Weights of a small GPT-style language model, trained from scratch on English Wikipedia.
Architecture: LayerNorm before each block, attention and MLP in parallel.
Each number is 200 + 40 x the weight over its row's rms, rounded and kept within 0 to 999. Layers, rows and columns count from 0. The size before them is the row's rms in percent of the matrix's.

# layer 5 MLP up, 1600x320, rms 0.104, rows 843-897, columns 256-319
100,210,260,155,192,198,217,165,206,192,238,167,200,165,181,165,222,195,249,170,227,163,123,244,176,189,225,177,164,237,262,136,116,178,208,236,167,198,241,166,199,290,214,189,226,233,242,191,129,189,127,191,142,192,216,251,237,89,223,208,251,226,166,153,194
104,217,270,249,203,216,205,135,150,197,155,147,215,266,106,158,262,154,172,178,227,199,170,94,217,204,192,250,258,179,166,151,158,172,149,187,156,265,166,133,185,176,251,151,160,229,143,171,226,173,158,217,247,221,216,204,168,228,161,253,217,273,212,211,214
092,192,256,198,236,187,245,103,247,154,159,191,219,218,204,204,156,244,226,236,239,210,132,218,147,175,202,148,131,216,218,188,207,165,158,224,179,220,153,237,168,294,195,243,132,213,187,223,228,202,197,194,199,194,210,208,201,216,217,192,138,203,206,191,191
103,171,172,179,198,230,216,115,143,177,277,184,236,200,213,225,248,245,222,222,203,115,133,251,168,117,191,139,278,207,159,279,169,161,145,242,207,201,195,196,223,178,163,248,207,161,195,218,192,197,206,211,157,248,206,212,285,171,219,178,180,278,294,171,235
104,242,160,197,224,200,188,225,175,214,265,134,261,269,178,115,213,210,178,155,241,163,174,143,208,133,237,277,227,225,199,187,166,168,168,140,252,196,218,215,242,248,175,210,165,221,273,131,178,192,182,141,204,209,207,186,207,179,181,202,106,216,122,273,209
104,200,249,131,212,159,264,168,206,202,278,137,253,217,159,205,160,255,223,156,181,96,181,186,170,184,196,142,122,161,229,167,180,222,206,252,237,213,257,203,184,195,238,245,191,220,232,239,156,268,177,204,315,210,204,207,212,203,213,200,235,206,168,228,177
107,225,132,203,243,189,165,184,265,181,189,184,209,192,169,162,202,221,211,235,264,189,185,186,200,222,214,216,256,262,262,178,178,206,282,244,243,112,196,153,228,189,181,95,185,190,184,253,200,229,202,215,200,218,195,204,243,209,224,189,194,258,127,198,220
104,125,208,212,219,247,189,184,235,215,151,142,216,134,231,143,125,203,167,195,260,132,276,129,169,182,189,159,177,239,200,172,272,141,234,176,267,196,203,224,174,241,223,200,223,201,265,190,171,244,133,234,180,225,234,215,126,220,250,238,164,192,193,131,140
113,145,207,137,208,152,246,159,164,132,154,139,234,212,218,212,226,192,185,141,211,190,186,199,152,225,184,239,215,214,224,159,169,215,144,162,181,186,224,219,179,183,250,221,264,135,110,222,212,135,163,204,252,285,192,138,227,216,193,260,206,175,144,147,245
112,264,153,153,227,229,245,198,113,218,216,226,195,244,192,216,189,253,196,121,284,170,190,181,210,160,197,170,159,237,180,242,223,205,154,182,212,138,236,197,177,213,127,186,186,220,192,113,227,183,135,160,163,231,229,227,180,171,263,217,169,239,179,140,180
103,209,114,173,202,233,155,171,214,247,208,219,232,235,132,256,237,233,227,181,223,147,182,216,134,227,193,223,186,266,260,201,217,159,142,178,268,184,316,155,172,156,205,225,203,228,202,140,210,216,281,215,105,212,196,201,170,175,198,184,243,176,147,193,249
099,172,228,231,257,181,255,147,233,210,157,227,226,218,152,161,144,235,170,242,249,176,202,220,211,235,172,222,239,314,205,210,216,187,229,262,246,229,135,175,207,288,240,218,130,164,167,181,131,196,222,149,212,167,197,246,241,191,251,180,153,195,193,224,188
107,231,181,259,187,191,228,182,203,260,183,120,195,203,193,159,277,226,220,167,200,116,153,196,200,149,161,165,225,220,123,243,178,216,223,225,264,231,214,179,210,262,212,215,184,209,233,227,177,210,122,145,212,210,178,245,171,204,203,234,167,119,212,257,225
091,133,253,214,199,252,182,182,219,226,258,204,212,276,222,248,266,217,195,196,211,153,147,202,123,205,227,164,169,206,204,192,233,230,191,119,225,203,180,185,179,180,133,221,236,241,212,178,229,132,135,197,244,184,185,125,222,218,198,170,221,279,222,167,271
099,183,191,234,274,145,191,199,207,169,160,221,195,173,193,171,188,130,255,145,217,125,190,155,179,269,212,163,280,252,223,168,176,168,312,200,267,224,190,236,228,226,221,191,229,125,175,248,297,210,161,241,206,272,191,210,142,213,230,271,181,143,160,166,188
102,270,199,187,216,177,216,221,221,230,238,172,200,209,236,164,174,106,196,224,161,233,203,209,144,258,158,227,265,208,274,222,257,141,161,223,235,204,244,182,183,238,219,157,201,265,190,151,180,267,176,150,145,224,189,163,203,188,154,144,268,206,184,184,237
094,196,205,217,186,199,258,172,210,191,274,241,193,234,263,120,219,231,229,226,262,160,242,218,153,175,94,176,214,182,209,266,257,129,158,174,235,202,276,254,267,214,153,200,232,209,169,199,198,225,179,247,219,250,213,221,261,183,195,198,244,205,185,152,165
102,197,295,216,222,292,166,209,218,176,175,151,213,215,162,214,281,229,240,176,187,139,220,181,138,209,172,227,247,211,211,153,204,179,162,163,168,170,241,171,189,190,185,162,238,212,214,191,133,187,265,180,231,212,177,194,170,219,188,193,201,167,247,251,250
104,184,225,226,192,212,163,202,179,152,145,230,222,164,242,157,219,187,240,251,170,162,184,170,245,188,126,220,222,135,286,144,225,177,195,212,258,260,185,210,188,243,130,217,233,161,299,170,208,204,146,197,214,173,145,214,155,282,176,201,77,206,192,274,231
109,181,214,143,178,127,235,104,131,178,218,100,194,277,136,185,260,256,229,213,156,227,234,152,244,245,193,191,168,185,253,255,157,170,168,177,194,193,132,168,173,247,129,194,294,143,198,320,157,160,190,208,189,251,258,183,160,233,231,186,218,295,198,154,245
107,192,196,196,265,154,255,221,238,177,259,206,211,214,213,177,211,185,236,216,140,228,254,186,277,176,233,194,271,211,182,236,172,139,177,189,205,144,212,160,198,177,167,191,170,184,179,199,228,206,181,180,251,177,142,211,229,130,179,191,199,227,235,220,216
107,187,204,274,229,223,193,154,186,168,176,154,203,234,268,207,157,186,263,194,194,244,191,104,192,187,207,198,168,206,263,218,186,191,219,192,228,225,220,141,274,258,119,242,230,206,211,212,246,249,155,133,266,186,203,172,142,204,213,248,174,164,138,148,199
101,140,180,155,215,268,212,209,169,156,229,209,189,250,201,158,215,198,238,201,209,156,201,103,131,230,190,134,191,141,215,256,225,138,121,231,160,178,173,189,270,175,201,204,186,216,229,234,266,202,231,154,186,206,192,204,185,220,246,204,182,220,214,128,178
090,162,155,186,193,159,216,209,147,244,234,247,181,201,203,240,199,160,252,230,223,172,226,201,171,170,228,155,168,181,245,162,286,196,162,157,198,198,224,189,212,261,231,234,186,192,192,294,237,235,120,242,171,250,191,211,174,174,167,227,209,210,212,246,252
105,171,223,146,229,213,210,176,237,171,187,206,231,206,192,148,212,142,248,197,209,193,149,166,150,178,152,241,135,226,256,206,184,186,122,291,187,196,217,222,261,214,167,233,185,199,205,225,202,200,153,191,210,197,207,228,210,215,227,220,149,224,172,216,148
106,184,173,253,233,165,166,186,215,198,225,172,225,206,209,148,195,224,246,240,256,186,160,228,157,156,223,191,208,229,258,166,212,183,162,210,213,174,252,241,133,254,186,173,261,185,218,173,184,185,228,188,204,219,280,174,164,102,191,209,258,148,182,196,189
096,78,149,237,243,191,157,212,157,204,275,252,189,184,135,160,204,210,221,228,179,199,206,199,200,223,215,197,179,203,307,138,172,202,233,155,149,198,203,121,280,167,206,193,214,192,186,146,293,271,240,136,235,180,257,173,185,125,210,141,233,272,194,153,189
098,181,191,187,189,153,219,196,204,194,170,137,203,142,178,195,173,155,182,218,200,219,211,162,178,204,206,149,179,203,273,195,120,192,99,168,245,169,184,254,187,184,150,148,162,262,160,230,208,176,174,161,178,187,143,212,156,178,217,202,153,202,143,158,183
092,217,171,201,198,136,193,131,252,165,250,185,206,243,292,114,223,204,200,215,206,141,224,174,210,176,151,163,153,198,190,148,139,172,152,196,217,212,270,211,144,178,166,201,158,259,218,173,235,274,182,270,256,200,130,197,252,204,230,272,100,218,165,211,200
098,180,217,228,215,196,186,165,204,231,273,161,206,120,148,171,255,220,218,230,203,208,110,162,200,183,170,182,178,224,215,159,146,113,149,244,263,225,163,210,155,264,223,206,294,202,298,209,209,176,173,244,186,164,234,180,205,176,210,268,274,215,130,221,241
103,211,200,177,232,184,256,186,221,182,265,198,208,179,104,238,186,205,265,215,199,237,156,158,199,239,149,209,159,284,180,196,91,222,221,228,283,203,194,112,196,240,135,250,205,252,262,188,186,182,194,193,268,183,210,214,175,143,168,174,155,142,181,222,178
095,154,194,187,254,176,268,132,208,150,157,169,195,212,182,178,219,199,223,260,157,179,175,177,223,186,231,247,159,241,182,142,115,245,177,202,227,213,248,230,215,142,288,194,181,262,223,191,187,228,200,205,182,180,188,229,248,216,226,249,143,189,184,257,209
097,172,132,151,184,209,174,148,235,195,186,231,192,259,134,131,210,235,147,211,171,187,210,210,168,188,209,207,132,197,228,244,301,217,182,126,254,165,237,185,226,221,230,291,248,149,163,176,244,212,217,184,197,221,129,233,137,180,235,208,109,249,193,218,224
103,184,188,247,222,184,175,178,252,256,229,181,217,203,160,153,286,165,175,226,264,167,182,211,175,305,146,214,247,177,189,187,214,195,298,137,267,169,272,168,181,196,204,131,213,242,224,192,280,232,167,242,196,220,138,182,141,310,219,244,187,202,218,114,225
104,196,153,190,267,279,189,144,153,189,166,205,243,227,241,249,166,210,221,210,245,173,62,149,185,177,99,164,213,213,238,207,192,197,172,212,240,247,203,160,154,195,192,138,209,143,229,262,186,236,201,238,225,248,192,148,225,218,175,189,138,177,210,178,214
094,189,252,241,186,192,176,236,180,91,186,125,192,210,237,277,178,246,224,145,266,109,240,221,104,159,236,259,237,179,181,266,173,179,149,218,199,206,178,183,140,241,156,217,240,203,232,216,193,171,156,227,175,170,138,211,178,231,195,211,185,163,200,194,239
102,161,143,211,222,243,142,250,175,110,222,155,188,171,235,215,201,190,253,226,276,234,231,40,122,199,206,240,128,242,228,186,271,140,167,213,246,258,177,211,205,211,136,233,265,183,206,165,174,241,176,236,184,215,265,203,164,248,220,164,183,226,230,152,182
102,153,219,229,167,217,281,198,252,196,133,133,228,204,213,152,178,187,199,235,236,245,219,177,105,251,96,214,208,174,303,214,224,172,160,147,188,169,183,205,214,210,202,230,224,131,186,128,259,157,210,195,133,182,182,200,160,181,189,223,258,156,190,186,179
101,168,179,232,202,132,149,160,179,102,183,226,214,216,197,163,211,245,227,231,228,182,162,216,154,269,204,186,195,160,309,181,119,161,152,186,234,182,257,215,212,221,270,193,218,159,230,174,237,238,170,143,135,177,147,181,160,219,161,239,182,195,268,206,219
105,142,184,199,195,205,201,224,234,103,133,199,248,278,236,219,212,211,214,217,259,232,157,213,241,209,159,222,118,201,231,253,180,163,194,208,285,205,150,236,233,176,132,250,197,147,272,179,163,156,183,178,225,167,220,149,213,203,198,179,180,127,215,180,218
108,285,207,146,270,195,169,242,195,189,143,172,188,196,208,155,211,193,214,222,212,228,232,161,198,248,290,122,264,249,223,216,246,130,213,261,239,231,268,155,196,231,240,239,182,263,269,245,207,160,210,240,187,263,214,192,170,203,188,205,161,250,245,208,203
105,230,231,170,238,179,135,243,254,162,191,213,276,164,216,260,184,154,200,234,241,146,121,178,222,161,237,125,211,186,229,188,187,173,178,263,213,245,235,135,219,254,209,235,223,235,243,212,154,221,221,167,168,208,209,169,238,204,192,157,185,209,241,233,170
099,191,316,197,219,199,216,196,181,152,252,194,211,208,202,234,227,249,263,182,238,180,209,191,198,154,272,99,218,193,196,195,88,127,192,211,183,211,272,192,193,187,161,194,152,168,126,223,186,236,231,184,167,224,289,252,228,184,247,181,158,221,167,158,212
099,161,196,193,225,206,198,150,239,122,212,206,223,248,249,136,270,240,236,259,141,145,162,226,215,148,207,198,199,198,251,166,200,175,143,132,180,187,188,201,269,226,209,198,209,184,250,156,254,281,196,229,210,214,142,265,223,210,181,184,209,247,187,99,234
107,212,248,197,278,164,172,182,172,168,207,218,221,224,178,186,201,190,220,206,200,176,219,161,280,138,247,181,229,306,171,269,169,178,274,212,218,194,222,174,211,254,174,261,179,177,240,209,174,281,219,170,209,207,258,238,170,158,177,162,173,194,161,194,224
100,201,204,109,222,226,201,114,205,259,182,193,194,181,182,134,241,220,243,281,186,199,182,238,170,259,216,161,243,329,149,192,231,165,173,216,218,202,266,210,99,212,277,166,275,217,231,189,163,244,186,146,167,224,181,225,112,137,240,187,163,195,111,142,212
102,235,248,166,230,232,183,198,184,147,243,231,198,192,208,197,209,229,243,277,207,209,83,173,187,186,179,234,144,220,214,192,181,175,164,139,200,211,208,121,189,216,138,209,210,278,188,231,268,229,193,194,159,181,222,138,207,161,148,196,257,175,166,161,233
115,207,197,229,208,203,164,158,189,187,220,179,249,252,178,210,195,140,223,162,237,178,249,228,222,187,190,135,201,209,214,173,200,215,246,207,156,191,128,178,234,172,126,204,225,259,242,187,177,181,103,200,124,187,138,233,218,285,199,231,134,201,139,207,231
099,224,164,239,227,249,296,227,324,170,172,215,248,179,156,158,196,165,226,223,207,182,200,180,179,262,158,89,153,167,240,239,115,193,212,164,186,148,132,259,201,194,172,130,230,199,201,172,184,226,163,150,166,219,195,173,202,157,222,299,177,139,222,151,170
097,174,240,189,223,185,174,228,227,182,237,138,219,240,205,219,270,160,280,210,225,167,167,221,110,176,175,147,169,196,223,178,168,156,106,212,194,194,218,184,169,221,180,188,145,190,157,136,246,168,242,203,195,218,217,214,216,173,120,202,223,138,288,168,208
105,143,197,197,222,234,167,205,215,161,150,164,260,199,220,203,190,177,194,180,298,208,285,197,175,242,242,185,207,250,223,241,199,193,194,181,174,228,181,278,156,242,188,182,179,188,172,185,261,197,210,185,198,178,162,271,187,240,219,299,200,194,101,169,191
097,174,190,253,219,220,237,235,212,212,236,228,289,155,208,165,246,179,180,155,224,151,216,230,214,166,177,186,238,215,238,190,170,190,230,193,260,197,180,210,273,234,133,171,268,193,189,193,187,192,301,221,272,149,200,247,120,177,136,128,204,230,199,155,232
104,292,192,170,211,239,198,196,184,267,202,139,269,180,165,224,189,177,199,163,223,164,150,193,190,232,210,207,216,173,217,209,171,155,153,218,275,150,246,222,182,189,153,171,226,218,262,211,270,204,104,145,187,192,169,189,114,196,245,104,218,198,153,104,317
092,158,212,282,218,196,197,188,218,198,204,177,232,246,223,159,182,139,215,220,185,154,201,206,133,198,192,200,236,166,253,225,225,144,238,211,209,175,226,226,180,186,227,231,202,184,279,200,215,158,236,200,215,121,197,208,215,256,188,190,161,199,218,327,214
101,229,275,217,215,271,185,159,174,140,205,227,235,226,228,217,121,187,161,180,257,193,232,158,163,176,221,196,168,230,218,200,223,122,178,218,245,213,217,178,161,243,250,178,187,215,225,180,242,214,197,230,175,219,68,213,288,255,179,179,211,181,194,154,168
# layer 5 MLP down (transposed), 1600x320, rms 0.0946, rows 843-896, columns 256-319
093,218,190,234,210,198,224,250,249,125,186,230,339,199,184,170,197,184,248,180,212,243,236,214,315,199,181,149,240,131,234,246,163,270,125,257,235,183,238,235,242,188,146,230,270,226,183,253,178,223,228,149,217,202,245,230,177,172,260,149,144,237,184,151,182
118,184,161,237,185,275,203,183,137,162,125,175,317,247,165,240,192,251,263,244,198,156,219,192,175,208,200,161,207,172,211,245,164,277,214,149,188,187,195,177,192,169,134,177,201,221,194,177,163,221,264,190,178,214,196,235,214,184,226,230,206,134,156,197,195
094,193,175,222,216,235,152,190,119,213,145,177,186,153,198,220,189,180,195,297,188,255,272,208,188,202,163,213,243,170,233,163,214,213,302,209,203,156,240,198,240,169,162,178,249,104,220,236,180,149,131,199,233,177,165,190,269,232,261,260,203,146,192,208,196
099,223,134,203,297,255,176,173,172,178,128,225,187,189,162,219,192,132,256,227,223,175,254,185,83,206,247,206,161,213,89,143,199,232,251,194,214,207,229,229,163,249,232,239,248,240,225,175,176,201,253,175,214,215,184,214,209,238,171,184,212,201,162,153,245
124,233,174,183,236,218,226,187,264,209,189,181,283,189,203,207,232,171,219,178,126,194,230,168,194,198,214,208,233,248,229,252,250,136,212,239,236,166,238,161,266,251,198,193,135,210,248,205,236,123,241,189,205,171,220,228,202,225,173,220,191,211,201,205,206
106,186,214,135,248,229,166,220,142,245,201,196,140,201,109,129,136,191,151,249,127,207,234,175,227,185,261,151,173,280,196,245,216,213,179,149,155,204,207,248,108,200,105,201,202,246,262,219,162,218,266,205,155,155,112,220,187,136,241,234,193,185,168,220,209
106,179,118,247,270,140,250,230,167,239,186,183,209,152,230,188,183,237,179,204,235,135,216,192,207,225,193,135,209,196,270,243,219,192,199,229,214,194,250,214,215,259,192,147,250,174,175,194,240,174,175,241,199,242,191,161,172,145,235,240,162,175,291,152,173
103,262,169,168,233,173,223,261,189,269,209,196,158,223,182,213,152,253,186,205,225,172,237,165,134,171,177,190,118,198,193,213,189,307,229,212,207,153,242,216,101,249,181,177,143,196,189,233,198,196,237,212,188,158,240,180,224,184,154,240,197,163,247,228,188
109,189,242,220,194,138,234,229,212,137,244,219,212,206,154,256,150,195,188,171,181,240,192,216,187,226,196,223,193,175,233,192,154,233,214,198,223,195,240,212,222,78,157,177,159,173,200,238,170,198,204,258,194,196,244,228,220,123,198,242,228,189,151,97,205
113,193,241,183,250,241,167,190,158,238,107,162,191,212,127,160,228,202,121,206,275,263,227,187,187,249,194,243,198,190,202,258,138,135,204,191,193,210,242,198,184,217,164,226,137,208,163,201,174,284,148,177,184,231,169,198,231,173,260,176,126,263,188,193,215
097,191,239,218,230,164,205,265,243,172,157,74,209,201,207,231,207,136,260,185,212,154,200,206,193,224,219,246,224,194,172,215,306,186,197,225,179,259,162,225,191,155,241,188,200,94,216,169,116,241,150,208,212,184,213,249,225,205,226,206,153,207,127,227,182
113,206,183,247,176,276,134,208,171,164,168,193,190,246,164,185,167,161,236,202,210,223,143,257,228,173,256,240,179,287,207,160,251,255,178,286,245,192,122,197,204,267,246,191,123,192,181,267,213,199,235,161,146,165,252,197,246,226,173,203,147,227,204,206,110
117,271,180,148,158,176,275,283,232,154,245,129,210,251,206,239,177,211,268,293,168,138,201,232,154,121,111,203,287,169,181,196,241,178,187,258,208,227,224,180,205,177,192,176,217,196,273,194,229,195,158,194,218,149,234,274,246,157,216,211,210,168,209,172,226
092,213,178,130,149,59,227,205,178,182,280,231,214,214,185,219,140,184,269,266,227,175,215,203,292,177,199,234,247,142,153,143,198,207,151,260,208,222,208,177,220,245,138,182,207,158,190,170,196,188,211,136,164,257,196,198,201,231,224,224,101,219,146,261,187
107,212,197,277,221,250,204,266,177,145,185,181,259,148,169,177,214,134,238,155,227,196,151,206,177,124,154,191,229,228,230,187,210,154,209,261,205,174,145,260,143,227,197,175,186,164,206,205,198,173,151,197,210,220,209,171,177,130,252,255,215,236,214,197,163
104,194,207,281,184,253,217,228,167,154,208,164,277,202,183,198,240,212,179,179,184,205,166,201,190,235,223,170,196,197,127,261,296,161,125,293,153,230,181,215,210,192,191,185,79,287,154,202,193,174,277,194,195,188,184,193,238,259,222,241,232,172,229,207,106
087,216,190,159,164,210,174,206,185,140,222,195,250,151,169,148,251,252,258,233,159,189,203,155,162,204,225,187,170,176,204,186,214,176,231,191,244,249,152,191,211,273,176,146,285,247,229,210,173,190,210,226,307,219,226,194,293,178,187,211,143,243,239,193,249
104,196,141,212,175,214,174,144,158,119,243,236,267,282,231,159,245,198,216,197,154,190,167,225,246,206,186,232,174,208,159,179,215,214,245,214,216,243,234,242,231,161,150,172,258,240,295,231,181,173,205,143,156,178,146,175,163,188,235,143,210,253,154,208,227
098,204,279,252,191,172,219,192,183,196,209,180,312,236,183,177,219,150,202,217,183,156,170,202,236,219,143,144,239,138,228,219,131,230,217,219,154,153,185,206,153,227,240,175,231,183,172,216,161,159,193,188,290,238,172,239,219,212,179,259,224,302,140,185,268
112,179,160,198,199,133,168,200,206,167,182,198,241,257,246,169,258,250,137,196,230,173,196,144,221,213,209,189,170,125,221,276,215,228,261,232,194,205,239,175,214,218,174,170,134,174,178,173,273,99,205,156,155,252,201,134,250,217,203,206,218,265,166,164,169
105,200,186,178,228,122,232,213,159,140,214,232,145,215,233,206,232,178,206,240,217,152,120,156,221,117,174,115,244,184,126,163,155,168,278,210,194,253,191,167,216,107,189,234,225,215,218,262,184,201,216,217,234,173,200,198,192,142,155,221,234,141,212,239,234
105,180,214,198,203,166,157,107,176,286,182,251,74,159,200,224,209,219,201,226,188,198,200,173,226,229,176,153,221,244,204,148,203,168,227,161,252,250,150,209,191,177,244,254,255,222,192,143,129,186,160,191,208,213,196,189,192,230,216,165,186,251,225,214,229
094,151,183,221,248,157,154,264,214,188,180,173,174,244,219,183,143,212,141,222,183,256,194,183,238,137,143,168,177,172,128,179,265,288,209,237,129,147,184,199,164,94,230,227,164,205,160,229,267,200,202,174,260,249,217,173,194,198,133,123,186,207,184,149,175
085,193,233,143,138,179,223,130,272,200,165,177,201,171,176,246,194,167,262,223,183,182,168,175,164,215,153,219,218,245,60,193,212,179,196,194,203,287,212,148,102,140,229,197,194,208,177,187,166,199,194,162,135,200,234,168,162,250,243,175,157,222,173,194,221
115,128,238,202,141,272,193,213,202,178,253,205,195,210,192,128,302,135,265,263,199,200,126,260,164,186,224,250,168,156,220,172,121,182,146,174,153,157,206,196,272,227,190,161,157,223,241,205,232,195,215,178,244,202,144,206,231,183,195,218,118,174,174,244,177
111,141,217,226,179,263,220,175,260,175,156,183,191,169,190,218,181,137,241,255,211,269,178,250,198,177,263,171,184,167,168,173,133,194,176,194,216,139,215,197,117,247,175,243,189,207,315,135,256,141,279,180,198,198,175,156,253,166,218,232,234,214,252,162,274
088,265,257,192,161,221,277,216,218,148,188,234,176,228,189,158,208,251,138,200,193,150,200,188,209,168,196,294,191,241,106,177,240,132,190,190,244,232,190,265,178,170,221,153,212,250,177,177,226,177,164,252,164,219,245,193,240,241,205,171,211,181,165,181,180
128,173,203,150,120,265,166,235,235,176,206,152,247,199,225,194,257,124,289,252,184,223,151,208,156,185,175,247,156,130,193,185,183,166,123,199,233,129,198,168,203,167,166,191,132,227,237,169,240,193,184,200,194,204,123,267,190,211,194,184,157,209,147,172,176
089,215,177,234,143,193,207,184,161,207,210,226,199,100,159,205,243,148,159,181,200,190,227,172,223,131,259,199,161,223,275,236,257,221,239,223,139,262,171,245,177,147,202,169,216,197,160,192,121,243,152,244,200,243,207,157,229,134,190,181,200,147,155,255,145
097,224,176,187,202,95,194,256,206,92,212,214,139,257,87,202,207,162,287,181,136,121,226,180,210,277,178,192,222,216,159,163,219,141,237,224,141,221,173,150,214,124,154,159,213,218,222,251,110,275,241,182,178,270,153,138,233,231,292,160,184,180,175,300,185
119,207,198,228,167,199,226,209,200,200,208,200,169,168,121,214,202,211,268,303,144,217,199,194,201,174,205,136,144,250,201,190,152,199,188,195,255,219,204,205,134,210,188,260,180,214,203,205,204,194,197,260,199,238,153,178,226,239,143,162,221,190,159,253,266
092,263,174,185,280,165,200,178,245,189,145,200,288,187,199,195,222,246,196,214,197,233,193,241,226,147,224,140,212,194,186,262,232,238,164,154,109,205,229,226,220,205,203,187,214,183,260,223,180,209,203,209,225,237,171,245,73,204,219,206,220,154,263,240,226
095,285,205,198,143,220,146,210,166,140,178,203,126,157,184,208,200,172,209,234,200,142,208,174,179,235,234,177,240,242,248,256,177,240,237,214,197,249,191,146,198,146,197,180,165,205,186,241,254,185,243,226,225,221,163,87,192,175,168,151,204,196,222,260,246
103,196,159,259,215,212,133,192,287,288,198,204,179,194,212,189,120,255,130,177,223,235,192,173,287,185,152,279,226,173,236,246,223,193,278,159,157,206,273,250,161,175,168,274,239,214,183,158,224,168,125,251,204,205,190,217,174,203,174,177,224,214,181,180,238
096,235,200,184,186,218,162,194,119,195,248,159,292,186,254,264,210,188,167,245,158,191,202,175,196,239,210,161,252,234,173,155,188,175,218,155,180,179,149,184,209,265,225,193,230,189,213,143,181,167,189,209,176,174,188,267,185,182,218,258,162,126,227,198,142
090,176,199,242,230,231,222,237,194,204,236,196,209,236,179,95,191,198,178,151,128,174,190,210,184,206,298,176,172,231,180,165,178,198,236,178,127,225,187,208,123,193,224,173,272,274,213,194,158,227,157,211,240,142,211,90,206,198,236,254,197,177,261,204,221
096,253,169,145,256,194,165,97,164,244,193,203,296,156,291,222,183,249,208,202,308,204,228,164,158,241,195,236,148,186,260,193,241,227,208,225,259,226,210,199,210,152,195,208,201,181,249,159,195,192,216,177,171,208,273,176,161,198,200,121,201,151,309,138,235
105,157,265,175,216,173,230,184,222,189,213,131,314,214,170,227,191,206,213,192,232,203,226,205,225,136,142,178,173,164,121,184,176,217,185,182,177,160,245,105,213,151,192,181,211,197,269,182,176,252,145,177,244,285,194,232,189,253,180,166,224,300,194,238,230
099,202,247,205,173,155,203,198,191,178,117,164,180,148,221,191,164,201,238,218,158,150,259,170,279,185,217,193,247,221,219,294,263,157,239,199,188,162,245,251,211,196,162,162,245,161,148,208,225,198,210,229,195,202,206,173,240,252,181,225,183,233,207,263,213
105,173,192,160,114,189,171,229,227,211,212,310,174,225,240,173,267,275,201,117,266,291,177,169,183,130,248,264,171,188,164,205,214,195,207,164,204,189,175,247,172,175,150,235,199,196,181,237,131,206,169,242,190,162,220,160,155,190,211,250,173,171,244,205,180
108,230,226,218,129,199,195,198,181,131,122,188,148,137,218,197,213,277,210,204,194,208,153,162,203,159,224,275,207,240,276,164,296,159,171,165,267,315,181,209,127,221,180,212,200,218,166,165,190,246,275,284,152,177,144,216,185,207,208,137,258,170,185,159,230
110,203,250,227,148,214,202,188,182,244,176,208,237,248,189,212,264,253,195,240,182,161,176,163,164,48,209,199,299,208,247,150,190,282,164,219,168,255,248,148,138,205,145,173,146,149,205,209,232,208,213,164,223,197,188,210,189,227,227,124,219,236,120,172,178
088,202,229,210,148,216,142,205,268,240,202,175,222,246,166,236,209,192,196,211,157,144,198,163,245,257,275,217,151,225,204,251,86,216,158,144,158,208,198,258,140,139,262,224,183,209,209,180,162,203,228,167,168,251,184,281,272,241,158,215,179,115,69,196,191
093,169,143,205,170,193,146,198,230,240,199,203,212,216,206,233,168,151,187,173,230,264,209,167,218,148,205,136,238,210,138,251,302,237,214,292,212,166,147,228,154,161,241,330,159,224,158,121,190,225,223,304,185,208,219,194,225,154,152,228,251,140,215,224,202
112,257,164,293,273,172,197,199,282,136,200,128,269,204,202,156,164,105,206,229,228,272,187,203,248,172,195,197,182,245,222,182,159,183,227,238,212,231,180,174,243,206,199,142,202,183,236,280,169,186,176,184,244,167,230,143,175,136,156,201,205,199,188,155,247
091,191,215,250,138,183,160,207,188,173,235,264,48,204,176,195,224,248,140,175,216,159,229,197,168,125,182,230,213,171,262,255,224,170,183,196,173,255,172,196,273,221,162,136,192,159,202,222,206,193,158,144,243,186,207,159,234,182,195,176,211,205,247,251,202
101,177,223,123,227,180,252,268,222,179,223,198,191,250,185,188,187,267,225,212,255,160,151,209,187,228,149,162,179,173,232,263,176,229,207,285,266,159,245,194,269,223,194,163,113,192,249,258,212,225,224,208,235,211,252,216,196,244,168,229,177,220,248,160,236
131,255,120,159,132,154,196,214,219,269,137,197,209,209,185,235,226,155,131,232,211,252,255,257,178,224,243,181,215,175,240,232,202,238,280,72,165,193,96,210,223,133,176,178,246,206,253,195,166,186,273,212,173,217,204,175,182,210,233,197,167,192,197,248,235
097,194,157,150,141,183,243,213,245,203,253,231,182,179,195,142,157,202,165,294,197,219,148,217,187,251,210,180,199,162,219,218,120,61,219,227,185,182,222,206,247,191,202,116,181,221,180,195,248,204,130,178,157,216,194,253,216,161,173,204,271,250,184,214,159
092,190,222,252,124,217,186,187,188,217,199,253,328,90,177,134,217,241,230,202,192,166,242,214,190,191,182,237,226,225,172,193,135,239,273,167,140,148,209,239,188,148,221,187,249,148,133,160,171,257,158,254,147,234,245,157,180,144,230,188,163,194,223,235,238
117,217,242,205,250,178,217,247,159,223,261,196,257,230,255,230,205,164,272,118,218,224,225,199,211,252,224,136,221,214,262,164,248,192,189,230,245,207,168,211,130,211,178,222,146,225,225,244,186,179,230,173,250,148,186,218,240,203,235,200,107,161,149,209,140
096,93,178,256,221,202,104,159,146,210,247,230,95,200,199,182,174,141,207,219,205,260,118,156,151,296,258,150,209,231,155,167,171,203,252,167,246,255,209,208,205,214,237,217,186,226,218,168,230,228,171,185,193,163,248,255,185,177,260,203,148,174,143,250,224
107,240,248,247,191,203,262,149,172,195,220,169,158,175,157,145,165,191,118,199,178,279,176,242,246,217,160,218,179,288,237,269,182,151,277,243,211,181,175,238,219,177,207,132,160,215,205,171,283,114,213,187,206,179,228,154,173,148,185,295,229,208,210,185,166
088,215,252,161,229,222,268,256,181,139,195,174,239,216,199,191,252,165,142,207,197,217,265,253,239,138,195,91,126,267,221,137,229,159,230,146,129,263,218,200,181,193,198,144,224,227,204,160,152,218,263,257,196,194,188,141,147,127,200,208,265,189,181,182,174